{"n_layer": 26, "d_model": 384, "n_head": 6, "n_kv_head": 6, "head_dim": 64, "d_mlp": 1920, "vocab_size": 30011, "activation": "squared_relu", "norm": "rmsnorm", "norm_place": "pre", "norm_eps": 1e-05, "positions": "rope", "rope_base": 1020.0, "rope_fraction": 0.25, "qk_norm": false, "attn_scale": 0.125, "bias": "none", "tie_embeddings": "early", "parallel_block": false, "extras": ["some layers without positions", "some layers without attention", "local attention windows", "shifted keys", "gated attention", "exclusive self-attention", "value embeddings", "hashed n-gram embeddings", "a smear gate", "capped logits"], "init": "uniform", "init_std_qkv": 0.0235, "init_std_o": 0.0, "init_std_up": 0.0235, "init_std_down": 0.0, "optimizer": "adamw", "lr": 0.000837, "beta1": 0.95, "beta2": 0.99, "weight_decay": 0.13, "lr_head": 0.0144, "grad_clip": 2.0, "warmup_steps": 448, "schedule": "wsd", "decay_fraction": 0.706, "decay_shape": "linear", "final_lr_fraction": 0.1, "batch_tokens": [32768, 65536, 98304], "seq_len": 512, "doc_mask": true, "train_tokens": 517300000, "steps": 8602, "dataset": "wikipedia_en"}
Each number is 128 + 32 x the weight over its row's rms, rounded and kept within 0 to 255. Layers, rows and columns count from 0. Numbers have three digits each. The size before them is the row's rms in percent of the matrix's.

# layer 12 MLP down (transposed), 1920x384, rms 0.049, rows 1147-1287, columns 48-95
113:070215086148171098096155193137110105180127110171129184117125164166126181102154167109068096151116160097154128172129121153116134175139136145114175
105:122138132137092137111141119104105132139186098124146105128072133152115126095072178138132168116121082151137136148109116108153116124082102130131130
100:107128120087158149117097177138125156165113116178119076080123103094147130167100128190109146118129168133136169112070134106112041126130127121104109
101:088112086107149141110120110167122119157087135108106205122128193147070196127127175056107150099140147131163157196146194157135090054071171162145125
107:114157168168154151149118163082147080100147147134176104128129111092096116143071132119116117098138154080165091156088166169079106170079126118142066
099:079176154204141124130124177153153137138146114119188110161138106114175149107103203113160092147154114106117081147143116148131084123152118132116179
102:172140126146172097080160116145157095146092181108137130107123159147093117104132146088148143070162125107162094124175116161131143113159134094087105
100:124168127138128136129123157146189099071106099168169108116149096154182179109149162133137119089046169143111062180190111135180137038134151170082048
110:170106097176155077130093145065179092129122106142085103159103141111220142087134095089124164102175149135122094107105134189113091131142134146116104
105:136185135095095135133158118107158131137181141092113131237205102107128151103139080110163166127110111095101115101124092141181107146133056143129156
105:137140145190139079163120129125073118114179144091180127158102127155169026148122148162133096139144158164082093108157176142149137155094149170162151
102:111140165143107136159091103127091211140142117186213111100093136142128164146137116126109142206121075131076114098113077139066122104108098101148092
108:168143110110098068167130146150107108101113142132105193159212137139084125123142206146067153131160116135106150086122151195140130113161102129127120
108:199168125141141091150085095117109111083109098145155149129096165127131162127168133133115097095144147146180144156200089152126103159149117095082140
087:132093097145142127141106162121076089137073113122108135186127199126156104122110082116107092142124100081180139121103143123053114133120218121053102
094:141130099137072099130180089117153188154154099148083131117076149089132152132115048089134109171123149152125116094138176138089087105115190132138160
086:159111148080177173115131145161148138122115140076121140139109154166145126097118085188151115193097100091117178101106117071100143132170200147097166
109:080098130131104076123111116145108145115183132165110111149116075114130099110143068141167099182063141166149105178148127100152122075137123090120157
099:084082138116104134158093204120205057143150160133160093166125086133193146105129072139084210031124094161092118189130145156097150141124122118164088
104:121099081032144155191108158139209093100128074129158140081090145091157124141174100137123106185130106194146061117142186139102110083153141126140143
099:123061155120123152055075104148153141093096171095105099184165121130147061163114112179123184147157147169116106084131158142175113123166175124145124
098:101121138107076154098124103109122132135157131090114143153158152194177129106117061156147150182108169137136060105155094152103164167120117152121043
097:125164125179090129101181129107193106149175123160139141153130085119108120132156136141148115153174167165153202057085198103098152148119062103127144
103:123215052146137069131146090135119169144162110110134128148150157160049167126128103142129119136111152119127148135193158100121136120108082136178105
099:134137122130075096133138124138139153159136122105141144105176099151121114118116117133142190138168156139149149079154144090144135131120097119114060
095:097072148163087147153128135141155216130127149111119139106151119087078082188044060117167132163104146137114146080094124094112132165180154132102149
109:110136066087093121141159158176110132112139137101160135124186191158128135083112091121160106162127136139183143097162158157144156136151127107197107
104:144132105119146190096153101061089087152141166146132150101152138140112138130042077110151129195138142120071062082179138078128107115147105138074103
098:096135174119082163098082126143132112125141119125159128185043099114138129154033098135100124161082150138143133138109151140155097158127170094146085
106:108168120165158132111147159115122124111140217166140122160159105143118193129178141138153074091142080088132157101160139200134162064128097125147123
106:131146102100104080166176111124101157134129128140181108161118139135120169131162114172169135113131120114141168126139133157156064124153093166140107
108:117119118232159041153079177197095154083106122132169150141156113126133118138070135141126153109126102133182127050064149125095159106151158097135113
097:153147160164125138108084108124178132153115131124142201154103132116141076150114085130126157132146191104134101121121118138135153144098098052052141
091:156119137199049101132107115115096141098174138125115133077114118087150158113153175082084107096141139133118090106122151110125105167158058111103079
088:104125153132133144136121089149135145116105045116141117135093165108168120077163095085153177177136129078129087088100125113115119171193139157065172
095:099152159089121110121085175091178103163146098117131087162139129151120065141115131090121076106105161151082155148083143132124146089150146111096159
102:140160177093117146101104194130132114163135143135125088153127074162152098115126116091105177086132147065139160153136163137147085120151171101158111
099:107165045128142108143146152144107143150156136155129135137148154147111059180122104146125107119059129103117129064104135120194139098179156082056113
099:136074153161147117158129137107152099067136080161134116131005126145136117099122166081120145089145103126168108099098149094110112087146079110123166
093:092139095120167088187097087124179067142129151122101133141115223158102141123154193144082086123178107082089080124132152166118059115178141166138135
101:099150159099104158200116099096117139171175117096109096160144146133159101122098134169126132123143104147108159128111121096146071084108147153147078
108:132117172226074082167114140113146120135151091159153127141122134141106103104058083142127134116138111136170164114113155201118105124125071104101134
105:080149121094091129102169153146215133150132133130103148117184131158157114162062113128088139084111139087166146178158118117134162154103095119141068
096:072122110110112084134117128168171120131144146110135145130186151089147149117190106087139143101156100088124169039150165151145126196139112043189168
107:097138098126108123110120177075146138126129089160101102144169154088140140091107193112128086137115156128129102179122097103166117124158133115097111
102:112138074118123131155121165135163101169129100079141122104115171155191117141086135136141137157133147058232142129098187103115127117138128127040127
097:179138198093094148166113115126234128118100141192112144052112170100115120122155107109097126144103129127105160130081137088111112122107109168122152
091:166146188084133131091158148170144086128137122092166145167164188161140079148099103123104144138088170116123149143095111164106077117087147138172102
094:150097110107110122079099174138161127120134197108079100169137152126160106114134162135094081044153072104121114140160134134115127149135139141102103
105:104081141085131173116121132102128097148192148114099184064133137150142134122129122124110116051130116147148133103160110092100099127136125166133180
095:178208153122115100137188111119123131187112076175117142118082096117159120130092052100125105131142094107101090155104116170116112136142092140120087
091:097082073071117142153089133071143202118137074124149163105130151065123165134118110125188083133134095138168101071110152072109089170132255109114140
109:139124168131112177144096114098134032080123095171136086110154112194134125098097102135103122158031151049189092158148108121138109073125078125089109
103:171130113140146111086117084132125147175125140137124124124110206118150110188208104061092095108162124124115112144112142136116138079147062158087161
095:073059146113095175191107167143165125137133162101115155150109178124057130139078087049159130160113108095086104095148116144153090076149114194112150
087:128129129167149126160144135114162144132093131108122182181090190178075169110143141133116091136126097084100114088098157120101100083088089078094098
110:138138129200060105189139146124133134131146113102121137160150085137181138082158137132135125144072135138177124128126102166144168124155112158098179
089:143111089093224124132163092154082114132110158130098187197129126103122104168100122109144149168134088101114144084121137092137153110118162103101145
106:143088167158123080060140079109095156159158120152105115158077134113135166089160142147102136151163129195141133181083081127102121158096148187170100
095:132108154084096095117165142140092070178152192127123126062107165103158104148120069048140140088112137099130115172086105175138112196077127112097079
099:117123161113105121086132115148113094159154078141169175126101108130133145112097106177159097064119080083103089112159141134153104133105089159131141
105:098074147096159122125120149124165107135184127094077151136178138241101061096131052128125109173073139110162157181150102174129103100119109141110128
099:130146123092137159039170153122148103195130107141122153161104153140173078119110101187090105194128177113160117110142131153114168106087161132065163
104:160169141176113123092174126086095123100099130081167154074171159141108108173175106123140065156142125158072163158135165173091133205157117164133137
101:198137125056121156158078156129128114134100126141161147199080178156113130107068112076125082119157146143151105079076097153113135128180126156139189
096:113123125119128158123114174165133152122057115090152148137096154132205120142070168119072195058139120161104099138137152119138126162146195147138124
098:132134110157099122196102128176150114129158151143179043140160117121164150160154116088143116132106155203111195173136114136161129125141097093142129
104:106164110100158121100114157087126203180170140228164115119129136158107108201172117061153107110091142088158144143136120127145062183145129112108189
097:111200090123173141150121126140146116085110099129095153140078173095104127177148114165162078189101122143105186138159099116115160171098162113078169
111:116165115164148076135113112140136140158151123130122081094069109159137132067148075101101148066175146075143133125102147127113172134136077145121142
105:118155149099165085172130117127137152106143165145124142134181163099091105171137102141170167208157159065155167101137140182182124091200145091126136
098:129196100119161136127070125146197117098097096185090070119136111123154106150063166187112120113112135106143144181114103169110185184172132111142113
106:169091176091182151153095159166090179048111066145142112128089173112120127165169134159067154120148139158182126110105146107122136133179119145103169
100:108123044086197179102137093119163136161133099065189105098143193189153127130087085199092117091068151124140148168104201149093113198103130108159136
017:118125121126115147142111174141107101105088155159137140118101139127167175090152146192049100125111128095096141064130146122109106127155077180147087
017:136065152099152098131125171170128136093090128070127172118129143103121117165159122147122138114078126051141127106101148067178095188137202092124104
094:063114135087211118168176133056113146148058184130114081175110079179082081151112129054130137087112124071147112174160145117136106093138128109136179
099:138123090104144142078120104161113219168056149081143189191061092178129061119081082085132175116148162136177082145133165096129084129146145127098103
100:137125127140139181124157169081127106108089181155153151082125126069137114154178097079079044135062174080135133133065119123071102168109180082127124
100:171102150101102188145142168103113198180136124146160121179091171113150135121097125145124191071147240055187097123155151130145059169160096155140141
106:133126102139140135149156104112154100130138084090168139177100128170084180179149154156121110196155130158162136207159159098134162151147083159140146
105:101183130179105204138190121129113174115145170163076147065184080137141149096154130130138088172078143144170097160124164137104200056126137151098107
102:115164103101131099114105154147108072126119117133094115140131118138133115076134107148130148119176113156115145144104219109147190114114098129127133
096:092128145145158185180074128166191081104104130090152170156189077127168100067095106102158157117091132104155114087114160118129110114142124114145117
102:168176167190092082165128149098109111118114137149079095124156156075154150108199132148140122116097103104153095149097177115103163152059156152103112
101:173055157104150130124097150092140100130143129131059123087166145122105122096116094115097129152162114133143103139101105101108156122140104200167132
096:095128055172135119124138136052111121143177167182164156081157103163067182105106058094077115122079119126099126064122170070161119117126142093117135
101:145133139142123087122111155122127130069157118203082088105123114157175148085154118109180145110102087115110107151061161126103136106090106171128118
024:113138102099096146127121146174126147134096136100139151140097074098168136062057096118116063121157151133103180161129108065135102133128126106202179
094:113169134092103085151089116132153124145124117130109094151137156079095098176131079135054116150116102160111124097122145167121142065135152095093139
098:180185123161182137092119141162175104151143109100130088099058151104117139053089124146116138116178123157014199182145179115123151048128126152111106
088:118133128141149086136116108152113085173115090143197091074082092136158124107133145106099135147130175144120166076125136090116123169188177115163114
102:136163064120081079170142074146132143090099139128129185099102157152132140043142107130163137179127151135095136198198134097138122116136103078166112
102:150130103161087099144145137167139167079119144140144149118158145126134134056135172172144084130124085150099095165066163132118107131125071190146097
100:127127129142107162107145098124129140139113116096167092128112159138062107157121156146213180138129123135103109108154111131064079164119135091104183
090:147121140107139122139132142106172173167031143116147115117132178142117079078073123180100117197049132126109107143104103133169147046121158133178097
096:116106075153139132171168119120091163160137159120181145105128070069124130182111106090111120159156081175114159172134123109023077136109189154160125
104:108220096094093161098143139116147117111143108114114138133080096117087118155093113109103101213190101123155109056115131127070114090107150153134137
091:128130090095141136135118189120167112149147119170111103166140080123099131084099179116091078121111105139126113119189145111108141127126159123104149
112:108108136122144152123114148164094147147109115140096055152116115149127223149086174144178140138196181165119160152121076168180154131126126128100102
102:170148153186115093047140209111215121157122111072087147084141179130134137122140098121152145158140112081112139145113142119122126152106119114098128
101:108163144184155168119123201093096147139115146133143123136124103088146106116100150183112092185156122110101128093070106172146175153137110078159124
098:144077098168088142132073120165110158145191100121095102135096209135115166068126116086170157186164066153115098158128101131156129113065127116143133
098:166188101094112108166097134122135154178163140133178142094093116163083161096082131080121123122132083126128109142192146102095086129114178138146149
110:078108096075104085119128142116159129134152140136078079096100122134131119105119111117131129150166124133125051133099075194096179129165103147129153
086:124148121131151122159122130064175142113071171129127128137110118179139071118102114177109122116086111155178100103132073088110071148100065150145099
098:142091131124129125124186162168131140162108150127146163164145128136111092155197132111097090161207080183077155147187185089166127090114196107186157
097:092111138091108105152107136094148110144037164198159138115181191125170122145180119099123113130151140152109145090114177152143136128120127130067112
111:115143144072108102129087177134192143147123116117098101100105149177118094126139139200136129123071154121145157183105076098094191105144192105101153
102:115063130141070123077125121132115143105093148128157114165116128154153161102114136126128118146125098118136112193144090142135055171101129107102138
111:107078111122145121100097109119129082166117118099104130118162152084074167157087078120113121117114094124137131208152130119114113159145153168191113
103:064140147047136122120120159212123141133107147059106093078124105150100114099102156133159094077115152157152129096100148089150110150159131125155108
108:121117141162124069153071134146105141080108088125115185039178126112156124105157165118062125093078104102125117134102081127121146087116119127101116
098:164169105115109118077152107128133168114133154096181090096149213131097101130087140115133101131160107049069103106110106159129104138130129117052168
118:096124121083132126118209159170127071174163156128179092047137093165154148123151137136075112061116143118098137134071064128136168147131124142131156
093:129086115106086153105151232097108130086142082155118088109188139075155081118109144170156138087131124064143148133088198093157143096169085108148128
100:116100167075105141133065171112106180148120133146156119115142122088145097122096139146112181171159143085142126103090127130116082098095139099104155
101:107177148150119151151122122090132090092050142106164122113128133110129104064060134152076161169188081190130080087131182172155100076176117164101147
112:166112155122157094195114101153076155148161161070129093182091138112147075101104142127101097160114158147076152148080114094029191152133113152123134
106:150067110127098136117094177157096123128096134174106177159172111126134085153134143119125102123159182108121131129103125087140135130123133162146122
107:137119160204147090155121120164127180082134127154181113132125150182077107102159141138126084181142118150054099122098083119157144128155107107096081
102:121134159173102132073083132139105152111142097153135088140150150133128117127142114147137098084163121113128137062191173136139109128079114108122180
088:144078161153049115152141128137163156106049069078128167123158168070175110055113092111125091123119086150134075115134149135158121143126184176172123
111:165090083135136131092131139149109110121133128194118131096071168116129090071145090187102112166125100129060135119097096063139139097166109170152083
102:093081142142103136148122099113131098101130120099111160129087067065105129121132146078120090135096071112078133145116059171128152167159140192154126
101:124115131073177089118170106136088104145108148150180091119187093206143124101026138172177118111122094123123171129070074191200131153151168116146104
102:115158066062109163093155125171160163101139198094093105129108147178158096147094105122110143167074120202147093089149099187126112158132102140149150
105:103155160160151160150138135115152130123079090172124117098064117120091148143141153111146063144170109112123116105135156169210097131146193118169184
106:083151094192140136056100141102154153110142115120076127094140127142079154142125134158107157183067125116124145095132172134103097086151134228133146
012:095143110123059103101138160168142145148132118109151148149138116109103170144095139100097147177109129063111103080128158106087107169111101196090107
099:115072196124112120099174157133116199131200079115160101102107116135170098100115142175107130155078128133176127128098126095082042097118074060092101
119:094137113117173130105109161114145104053140161152083133122138080110145084207113076075123130147069109089076148148099105163146096111059122097135128
101:144146146125143083136186092111091167135126145090162115143150119117163135113098110069108125070166136148118115124171132145139169157143119098126103
098:082105160103180145103155064128171160099119092099127101170113181126151114132157165157097143119198101139128080138176096136118098103100127135138155
100:105180100114133107153151173051109172121144174097124128139150103167100162147133117118192182139156118129137154143149107131212138109092115031157133
114:170206141152135094108127149118148072123138080117120093109155159181121127060137120089130119163141110102142200103174139138197140070171129186114161
103:099117192170187124092151134142127164105142122130135120187168124093115117099104136120153173131129123162117102128090097134122162156186086157171082
104:133110121166139132123164200127116171148109122148131110141133080140135187134232143198128104113159148106132117183164112157147123112159076106185109
097:159127133174079138081133143145151136159116108119105176117139135165147118139117193135142113176155132159136090033118129175117034141078116121145066
100:043130084122077139118162093128079060125141124175108081146167169155162073148116125166104159180188128081127129117060137130144135168139193187147158
086:105171117191120136099109177110172180089117128125094154166203140171100111143119128132125157147154151107135115088106139145162094150126124146116092
# layer 12 MLP up, 1920x384, rms 0.0533, rows 1148-1288, columns 48-95
105:098111148079125162137067106136131092127187132113122066107138094119113199137162199101154106087117186160086113135192120146131110087126115069169176
101:158163136177104084139128087102121085118142136044085120133134135170108189192139090161121139119168112167138088143123166114152153073109115126127154
100:118188082136117118149132093118093092089152115090091141141173115172152167104133107151186098105123081088110125130143101171121092142103089188139115
113:115089147128136125136120101164176084090127122147120090183117067070110130121101143095150161123138105143145158185163117082118130177138111055153103
099:168112157161095083142156073136077068174138137081152129118100078113128118123114152096101067119173161129117127142099120158125144115116109144138151
105:180099112178148093140119100183159144146128123122106087135152099164130139107138084136199150112141138097158125145188168158109174058187127091118104
101:163169109187113125105109129202078054054101110153105131142131068113110130106091162089150102134167173104115123116121115103137150132134115157074113
106:136143117197120085146077126119131106128179130168131143157125131097157163130159131088108136143175126206123126163108135207098119155122140148132139
112:128138110179143111071142065170064094164125133098132171115112119147089211126129117103109177132139143110090134130142169110181120144152110122128142
107:162106141131076148144080105139089030189112152098165136112091102142121114131095149090121170106147131133112122130169090115220182067153092094122149
102:135091153155117154119075079141123133138061118125046122114110139082148167145189168112109204079157164110151087119085167168160134144135105090134150
107:142099058122111113153094084166111144182215175124136179132068125060131102143142138151124142105149165098142118177145179129134115176124133102111158
111:193153105176154114098098097115110110107135123183117158164068142099082177150134094111139198084215170129145153136154104172126108098148115132131186
085:109040135098148072153116103176146070132102115134111168085162157148150103093126157143142177050108144119148129129162121127131152137127153031113144
094:175121049144151128108141158150043136133135144117114174087169101055134178177151128128170121164184145142124181102093124167118200106165132076145078
080:119133067177099121132113103137119109107135046163090150146154082163128155102118129072089151133189162152146086140082190107154159104183080108173095
113:133182085168113142153108152174139117148107127118129147111151087078123134173122172089158124142170150151189172138193147118130133111121051083127137
101:126131162131116125209132130113165062090140137125058198157135075132103143095109102123147133044154109148149154157103141165136107128135115141105141
105:173137111112082099130135098104124127177114113165044132144068110085123156105152174145109225085114117147146098117108144188163118115135109111187182
099:141096152106112141166111154124106140098203134161148108133150061144125128125126130097168163156083131183156144181090117141183128157105068148107159
097:093134129172160038072133146093144107174146095113171149107081135083079123065186181069159072158147102118111167107136146173113106105105124114125119
094:099111148139141125095114191083104095071163121103109161067083147120128139083101149103117164114136183091147108149103083160107124126105059137098087
101:082112134153135086214086129100141117143191065123161150125100090150138144073107136155101127125126130131117115140177134104110121058118138155135144
096:137109164132143122155092155188150089121146126172131113122144105165116123171163155162105192079184176158145203129105158132166124177114102152127119
095:096093150131138102164111101192147123159193086139143068129139145129065168126091152122139124112101120147132124118127101132175121120115117129104127
112:093119092142136135155099129137137093108192092080135171132171168087141166069118153101171142107112099121194137166173149127169141148123122154170171
099:098118110170113056137150108121124104112106159142094137078107179137072148150172129081151115141106104124208148107094070143136150155087075139157096
099:133127108126158121163118138147185085105142142153125128089109099126120149126139121167129124123091109099102116133110074153159095124102131071179102
103:136170099125155116095167137180116124170147101127087109178089182112128151135209098141149136143101144136170152123113121109159182122163116103132152
107:124188122125135147102155135083050160165163078128137090128152146076031202164118114123181143122120093118135128141104098145138124095151115138113195
110:099123076124128094239090067139113116104190151066121175140110159143079125185161140138106193099099182174109144143125123132113116090101112166095145
095:159174085145123137135160138102087137104093126082116163091102083141100112095151098117095134162180144090147130115130131180137082112132067130128145
090:135131109104128128137132098162140100116134171136136149113159073122093098192163144146175133146158162104119092092178086153173099112112128065105174
088:160127134182153072125106089122051084083122112154105146090109151129086173135168177074147129128106103140150150146185070146153151192143140091102155
097:104096141101100101105125053118093128144186066147116134153087150123098129133176140108135146064127133108153148154095082097100177125115124131106175
101:099131128153111113126119167095095115171174164159076171111087077171131161119126143081149164089174140089101089105143150134102175085130096135164114
099:095126130110124080139158141157145116166220145169079177073105127128125118103145134125200185137124152143112175149160157136158119088121125138082190
101:175176086141067162136163080135119146127100139166147123142140124112083164127120098151109124090095140144123131124157172183094131120087126115121175
092:068130106117109141155152138075098103187143125117111149146162146142146094163147166137117128136184146116171170094045131128120143144127147089096150
099:126129102132131106144113086119062163143120160147151188099142091135099178126122178130078141140167173103124197088116149094102140119117135123148160
106:116191083113091130107184065081146111151103161161112115069152128144076200099150139167149120151104192119118113124086105167153064151159127109113120
104:142086121145177143097091140104142107195145179190156204088096097091150105139146150066146187057139170110139120141151095129142156083108073130134153
093:134167118118120173105140095122109098131094060206128125122105072101125155129164160147142162150140147171122147183098124123174124084123114156139177
108:147146123115158136125118113071091110102114135150081120128141113150126167108137165047146140082186112140147155151140148173145090110070105119181168
101:171157085121148136122099078154150122200205142123062111155146160060102171155077134089138190158175211180129212167121109124149080149111112111153111
096:139119163126161152089121113075144102088156159098142123171107100089120126159130129147161169138127155174132172126099125102089154160111157093189081
092:147098094199107134096178121090115091068110169162141130097121115129097152137152146129167110116120147132200106143159159122072148168101151176138161
094:134140101181132096152139095132134087199062149148118096191165045155139143096108112152197142115121105160147132154144165104132149133174110185085152
106:119156078137115113150127122087066061144171144174169185077064126130123158063135104084135140101196105151163079136106149171187082089143145087109156
091:130108116139114129121157118117139068153188066077142101129123132126118098142105151121099096077151079114167124181129034084125123132141093135210110
090:060123169123141171117151061139051104105138092153159098107152090139170184120085115138144112060114154148096166071182123116152121121072149122146158
106:174046119137137162155087074105118124129115190165107176106133127092137167172147124069180125105151180084179192106109112119122131097116089127149083
103:164122125087123051125129088148128118096066091127125125066099138114100236178114118114139146131184123133115111062083122122152092115129134110107167
094:158074099143138157148110100148113082120171079217127145103108097131158137132180152134089108122139151150224128158126171100090167086163103108066098
099:028162136138067132174115111134049039050127170123110116113112169142082148178165107125091153138117134129154112145122142121151115079181098126131158
110:122119134143171132132104166152103090113185071126094098117119189085131130152131118130141172144112099151203140156125122186159210114129104152124192
099:120138155153026156142083134118172154169139065142139079076141114119142120120091133166107137093131178158116132152094145145115103143144127146208143
106:167100122113129105158173119136119100125109101135122127156098202157110112140181166148113149131173125129166164141042069113148174108124126159137132
090:114145147167127098119120093124140073132173098132119113048118119110128128133141113071171129110188178166131112123161084108112161095116063130114084
098:100146172117141110123121166139100161182076173198181193096170148111132133127162113137158102156173155129150134119129149123197148096120128125193110
102:121149108144110102160151122190142136150182130141124147135156113139091147149122130070153099150155155174186116104089178164071141108213133152114127
099:139152088127165150095123118110156081175129150106132178162162110119130166158121116126123091180178176094153130119095158087106177080132144124114150
100:160138093119144149113073099180149131070176083170131095168121107123145217132199188124144097155159138092176102105145143144148190110161118166158139
095:141184135109121106146154122143101115144093104137153125116133145137113142122193177086155129103121146140165143101100074144136093108094084097119151
094:094156129172157106105117078140107130159133125101102148113160154170140174095119126089149180091115181150104144103101130093066125093108111198167128
095:134162107125094131161174098083095105084151038138127072153088177108104172141126115144154114124153116154154134139075186121136161134131091120145088
113:108105164083171103179133139133116143167126115171150117083122148165113117147126118156171189131095171189154166129130166121188095176155129076166149
094:078155093134121059136101104161155023088135149199094163099149135179124145120147117115141137084247156183131147099103099127185137109111041136106191
113:108180103132132127164149135130132105181136141179099183095090100138103154111128077143119144163108134083162146129138161160165071133105128136158133
106:172086146162101142067136099146108157134156127131069136110100099105187156111096097155162139144122131137207151136105154143139177056122113096169105
099:149149092108127111133110107108193074129128096092174160147177201178114094113151138128150162132143146131129158130150167101142188161112127020160192
107:148108144145111122089154071131067126117168097078144137118086087116141228155145169121126173122176105142078135106126121098176133127147112163114156
098:086111078142131096124146121094154078084155094193111147111169123092080106124129101096090096159131146119115157105131164124125123179134104112165125
031:134092074160161122135082144125085164117145133125103167093148119090093135193193143105156127071104152136171132106086108125173123105089093145134172
031:125143065139111076154101092152116128095162077156102099091157153115096192138185145107175164133211163130149173156098132158116140150155088092108137
099:115071128176137126196153133119100114159116137139050145079102126175149141101164137073119175144163132149108145138103140162128083073161095129137164
098:144121109100080054180119082083133106140101148155093123146152146147121111104147143118142111077090143105092173137108107110117128108110089144137138
102:096113117146083128149151075176124114131154083122119128161131115118155152178158146105135131096120165182118116152092150145125084156098109085188130
100:082127140098114117146170091110153067141133139132131141114135097080119123103119145048115101137203131212136148121085113117183116102142086154125142
104:111091074145131097117121141141148117108172121113137192114187161063158142166179148129104145096128127092120108145123066143098195093121042113167165
114:138091137166102136116141041138131141136141069134098180067183162113169109124164162100168165104106108166195138120104147121158141079176135152076155
099:130121119166083150088040120131103133095151133144173175093153150099133149168180169155189180117123105111187111164108157175134073085158094160112108
096:102115037117135116146083111140159119071124110121104105138137099137128143166105117130149164087102093134189152111152132118116115170110117128134116
099:105135140103122093152093093190144068158083158124085114133121153089156176108133181053145160100129091122154114161097162130084130145116094127204151
100:186141097106133126141143100217099131133131110154114129030186123184152094092140118117168125097104119240104137144170098116101114104093131130097159
095:088149151093096092152105078103128115100212144101107187097139114168112198130106112109149220146175181137142098152177141181120097121145108138084146
100:152198108132126126203089112146085112137133135146134115127117091149153111104153153143170183105125163088146136164049090145182114123132109149095124
033:139141098142083114188148075145100113106183146168108106122123133113071192152189155115134181102117121143147135134112140137191132098132088111151165
095:159150114112138142139155137143081098085131125095220134087129117127090156125126112073117156132099162126138101128062097134186178130077144101136114
095:083124073122134146123130056141141105157122090112157102142155078092117112147108110159148140152084133125120171147104145099135166157145093123115192
088:151144083164133126146106093113137108199162092098129104149155093094126157116093141146166126136100114118120091190141120109167113060121108125167132
099:120108127144118103103069080160144102136148073114113132125102154127166119121159127143138198124171127144142133115165112147110113102135067159163166
103:157095122126128126104135147102049089151132102152111113103155064051125145087109128073143145110171165136180137112194117163172168105124038097193103
100:128160150167150132128114110170113123103116184114179110172137164071093171190109146100142107117129139123075115112142069117124131133161136104147112
091:156136105128129130182147137149081113114139148123154109135139145050169151117147164104174124160135129123117152149180087103130117101156118137117144
096:111071119143153189137122110139147068158206118068170102166092128145150163183091104129129122119173167121175177108205114150169087066139132078087098
103:159118160152139107159137157095117109158166129124101103109188167127100108152124123154212177160166075174145159117161147140159129143139129074088122
092:126150103097098166122096145172095113082106118121128141148126100109099174133116145087133136113186107163132174162122113146124092132076143148119125
115:158094118145123144162107130184084080118106116113148113097155136104133132130174144123142114119177187100126154118079104197170104162128107075095163
107:180106060121095131081104147170146117184131139042116127110127082145086074166122152094077157110133227151122124179154086141119189095146122097130102
106:133084144160143061088151085061144120112137149105092119114167137152110143158102133144100193079116170173156150179089101155152122135061114108178162
097:108117124097084098197065082101128142130121152143159152132116213067139177125142176105160112123136138104167108119144107144161207100169092118154147
095:161149134133115063108128137083084102121195122149072084112168141149139136137172141128201118091107100170146144172128124130159176077101062143145136
112:139106164160162096171159160122094088130146154120101103095135120146060114122141118128160100113085137122154145109118136134163143134148080141135128
081:124141143093137124147136072123162095148167151170073133135161039065130081129173150187124066102131090173177119093080111105133103106131054115104111
095:147070073102055122150134136067163055144143145171164137139148131124081141132104089122161122094163118193144138153126143188124113082133137134123126
094:119132146101069110142081148109159149123104084079182177078137118112157121168217157148117159055151145151138130156086157142166111138118126091151140
108:096150043143087154174138075155128117165139112128107130114160108166095159091160092049122159099182163144200157141121152139134163081082089128120099
105:110112157166098137145160080136120104135176150099115176173093123104122151144207124111141166097120168137124093157160133160188092097119116165150159
111:078109103112090166131121070077102100142135117130200117081098165060121136080113083134126172109146112103143143150104144152167204179160095167165159
104:128094164149118110186093163170166132168126147170087117098123076171113149105140129148126185126155145091146108101099099092166129141128141091143127
105:148161066109114127143119173098104078165132126101112166130169107065146207172134110142094135138142121139154095154113124123176148114165111137123152
099:061203146154140099165075126134155100192086110141120143125116169165133139159160115149122143163178117133136092160110144143150090053157095169113165
127:108136128123147064130101106140154103111131125104152111133159134146063100173123115063133124151132098197156099197101126090121139100143122053161105
089:168144161159102062121129135117136144175128103151179129109160116138169153151109125045089094156087133139198228142057138136132072140160094115089112
096:095173175142128144105182096112155089094093126139138088096186096144066171123116144140107198128179148157107076146115151203149122098144079151079149
103:098105199140108127152153126131106116084118110145173127075127145116120099094104165149184118146175114188146101131142189169133101132106133068101165
114:142153102106108134126127105118093094118145067128130121062187129127136154109120120077154113090104201159189164134080184189152126084126129101090153
105:168081075125142062129136132179128081138122145134128132156127080121100149163108140081123163127199193157133144178138104137141104150089129149147178
108:129162135124133069141096143191120117168179128156149128131098185115114135127168106130184148123143153116108107070129168112151098085069134124154166
102:141088119091127109187147081111150134115113155129102121141085160092098161164093118102171145119119137121180118140125117192140111100119036108100174
090:189202144097112123115158162144142118092140146142152112088126126151104171097112194143148207119126136170150170124123148070138109146086158094116145
111:153128123162113130139151116122145110145098193169117142124077139109076107133130119147157157156143149179135137157062144166109101120089096090160171
098:126137157146074124130122081090220121143111094151088187112114119117114133108109143106098166049142136116157174124047154118100129149182129163193144
101:097121139103124102156137127090104124043139136116163152075144154139058106125153147087138146135115098151182120155087112118146116166129107106130222
102:118093130118107126128131138114138083089142083121107116074158134181139182133146102110139120150127146151123172110082102123095142114065114166145163
106:070114140113100090155097121118147078075160162173130137166089107071115132151135129079179112093138112157108105123094188169105166131177125150146158
103:101146134122169122157133193103125092036161133128129153059160135145117127110139136069112172058169170105096188126148127096165152114209130119112209
025:141098136179105112153104069152076083104175096136094138129134128141138130121161161118114158096111159140158120147147175159100178146155053091116106
098:138074097184121110104128100127140094068211081119107122116131052094149116103102162104150107128117155089183099167172115157086119122086103061121087
126:089120133191128121091111096161076089113119128170110160132180097065058153172160180141122134117135167120160192167040138119099087101164062095113112
104:139133179148148105205119131092090106095160168128087137142120111139118148113164127111183184135108105147159121182150080116164156123118112130097138
097:163107134165175097081128075204130094117118130110081149157097146122109184109171124116127125142148109117159195130160130124121143168105089095110174
098:110132075153077128109047134091097142104071118116147086138112140171101093163165140129122098143132181082152101110090131166165097090144113147132126
115:169175130173115070116171157053133073136111141150037117098154135152103134111107171151157138113211142093122136140151162170145203077148155076151137
103:136099153107157057093079064159104134148184126123146135083171190135127102150124135096109141126163144111118163135089143185123152107110104099164097
103:140132174121129145108139119157102122086159145178129071126109111137107161097138140171141138116116140214147110094116121107154105156167102135184153
096:128106155123063153132098083159107117124102148053074138071137114142141146157137150141125176147136127120090162189122147107106090108085098104122138
101:158156128176108126166185122084152072123160110109105136124158073117135105115105126134161171102128125182103162100137156136089081117141138057166080
087:110117109134137128178158132164095144125107178132099148077106160121107100105112113037105179129114167138200181114111111152160152103160078108089107
092:102191143159158117119142112146097093136114117143159117123078152073114154131139116067143137127149156128041122108185091101106154082092121124120146